python train.py --hidden_size=64 --num_attention_heads=2 --intermediate_size=256 --positions="learned" --parallel_block=false --init="uniform" --lr_head=0.00699 --schedule="wsd" --decay_fraction=0.64 --decay_shape="linear"
Each number is 128 + 32 x the weight over its row's rms, rounded and kept within 0 to 255. Layers, rows and columns count from 0. Numbers have three digits each. The size before them is the row's rms in percent of the matrix's.

# layer 15 MLP down (transposed), 256x64, rms 0.303, rows 201-222, columns 0-63
091:124177104110066144151123160100098120156103153158121124137129171167057219131101145116100135169138187121169078127143150068149141140078103160098114105164102188082092124097138111111128168128107143
094:095090135130164108126096152131156119114142162180175179111137126111117151163189130129086105110122148143132219106115127155123140071138160100174157145118192152096074127159087142140138173128218116
093:216181127138104148084173098145155187139187108127120164062152144145081155150107153131143100122123150095109149177131115131124125186060116129160072116152109153151172113102146113131152157066126126
130:176170143133143166105132145138129182087116175175155155138145160124132105120121103072110119144105170112175144084074172102097142139128113141172141142169171115129095183108058130133053152095181087
108:172155157094154124093162089144103132161224172126122186105109158102114144136186119098125083112090133123146149153122078120105162134092200108123122191135115156121105128189092144108158105107164169
105:173183065079121066059134069112165143127093113121126107150082059183137187119103136172142157149123126139161133148085146152173117136126147176100166115163089115115131148140130128114102069134120145
098:077154134094129082153136080117137133065124161199163148091188141143125165112150091138112113090154123129172124102119177137121123105074162116038068163091117119137096165148101124137083092146115150
098:130114124155135169074108129090085156171089165142144181152139122164138084122097138131128141183117157164096099095136105162072111125138095184134115143153195104180141188133075113118186197144121144
111:138190156135147038147142106101102096149109118134121113114096099114166137071141159097140117097138145167115089156153127073120164164147103145113119133180141079177049138143187100107167147128082174
101:100147127143138119099116132095152129118168100145150141156129113175100174123126129122102157163169151056074063169114088147146120132233092118092066157177142110118105106136158073100131092164122108
094:108146084160168128124104151106111190113149076118164073096123130108128150119045141121093171189092125166117147111142072170176102133092158114166073118070127127161109099156112171103117120119117078
107:087083050087104178083087136081157126099112113153060139151119097152173124153136179105118132073206149095140174148093115125121100142159133154143133145141064099139109166088101124141100137111109142
088:106087140154136133106154164172151102130110087097190119059130133081099116110141103154145128152116114115092069147152120175077146151094147122123160110129085096098173114141160139144075053203095085
124:169104124205124093125098168123116185127087127096104102125157096105119149109168096162165109197098151094123111191143085081131085142101110053162115099127067143127126105174134093139166122109153126
100:104137081147158085075150126088112126102085072124172136162097074144105086078137069196132130174138114149175089116120141134105141159100151116121125139160079132097111180118174160124201130138144170
094:143148116144158124100165175134059145090149136094153103182144133116155161109053121138167151163149065168112160102115113099090112173059105097160144160178121137121141132158119191169106068127111132
103:126158103108125119165124139135143159111082141136121070143121138093142164164179097146127084171084201103124046148111083158088188160069090132155095111143127120110152184157147187126135091154119145
111:146092134080074145149103126093076126089098178100160108191181122047124120103165148110131081105155146076159080108125112109136116102163146152102137121134150131104186100178152105098087185114107122
097:104121105186104054146158175103131132089051120131111163094092067183154133126166101164132176180111124125143127184193142164145124129107142150062083148101144120086140146099150123132134107130134147
105:128159109131110161101120130138131137103133168169096109113092088134151158111146077170112112089201155087159171071097133175116156121134121182099100060088112127125119193142086152204094146088140127
104:134120180151112096149193147139150080202110130113115113157140146078158134179107085164127143156168152120149192081204169150124084120083119092137115095099123167141167079082138098149127123102114110
095:082147170118125188109124083151070122140086127108178145095148171151142112100137173119123156106072110143140166136153118120158115145164151136103056108065127088133171216107127194105136101103117140
# layer 15 MLP up, 256x64, rms 0.377, rows 202-222, columns 0-63
100:124121141100128181076065137124102171148180121068169097149094206136134098082127168153125165126116106158148123151137152142086091200108104142053155126114145147126093162100130128076120162106102108
092:121114104102100174110079139136078071124106111098125150108153139125179137173132134122176141120217091114157162137088128130167130100178116072157129176149175136124165107113164155143074079194109109
110:199169148195118169105162095127113143102135087144152145099146102103158080151142121154054161100150129096170153140122190095139139171198144162139173112134124127101188106121132125096169129172161109
092:061154153177122146168189169127078160124110093133127097107121107084180079148094145100133110074103080118155178166145088130075112118156097158179080121127084128101117108111113132146141170081132090
102:087088087078106131132136123154171097117124075103109123152165135172108150099100147082107118078168132138099134151123187143075094138138162182145163105111143162189195077087144086172130089101110111
102:073147142074108148115137125115112158085121123186147126070161131116135201073121169047120122150153101147150081142135142137129123080147192129106135115113122143175150174116126205115105089170094128
098:064103118090141122109126121130113174124117065114146099187115088144163114138157186151108096116105145198136093119091173178120161091119137158100185133116096217139153184126149118091125106160117146
104:079185166158164117128182164136141118130092091170178162101151111184148156101134122141105131151148092172097161129103159202142118110095128133143162209176134131174098171115096134138116169151111082
106:173168143155114140135178143153213138138100169097153155088190103124123152161081172083159098151127149150090142164128102126178148181111156175117119091109069126174107120139125174101115146088085122
100:151118115098070144059109084221129109134100114127152149128062171128108192120126144170129142130145097143142105124101068076121097141065147140093075120088061117124142136115098144132150115154121161
098:169155160205167135111166149110085150105124143106130114162146093146193141152106157105127178082144127154141057147110137106133149145154093118100132123079141111200140079107173100149207151158099134
091:125162181115116160112115125183122178168127111089075122151155083115173122179143134135120057160080141131079103147147151091123124079148110159080151094089099123130177138120084068158131098060125110
103:161190073148175163104160144128103123118154133163147104123143111105152190131076135092099193091159098088109151123098121102072116140197155139148137103104139110146110153138117215102128099158076158
109:127191078181117152145171078110142082117166102078098101183087138088090108086070137162134123154141105166148142097059129155116165124103139130119150094124116132126053185133126147148124074145115127
093:137150160087058132122094099141112089146126079128124129121101111120107087174169137129123063080185167101148134144129115187145122109193163170130119161138110134113185113082116122091060164138109187
098:129137138146113125155113117136120100124181097097159073101158132085160149172145107115077132071172147179146146160108198143104115164155120155142162087085134047123177114045144135101153142102093133
100:100152115174214137176128155167204149112127113185127127118100135190140100104192135096150170090130148091092146117122127163153121186109100100133148108155080139134174151103115165097084115160127164
094:126094052148119113164066118152161160125084126064125132159149129090171104166104127109149168172123171156106112119123153203131141149106186147121133170155194068141154143098076115128102131109094121
110:134175086108162144110102127170145122140178119171056104141124120109191123151079120139124141162121146118194179142090168172087166085122113123090138107112123134098055169138114172147096183111094099
097:113153105132120123169148136193140058177164076172143138126110117169140058174186160090161148100165129110121142113136125135103172066144161138101168123153126122164116153167051124146122077154116139
099:076088129130124157151169183130123145062116113122132096161128124126141114152147194165121111145121120193104100128163138164080132090162207122136110137091107110121139211127052116113150169170152153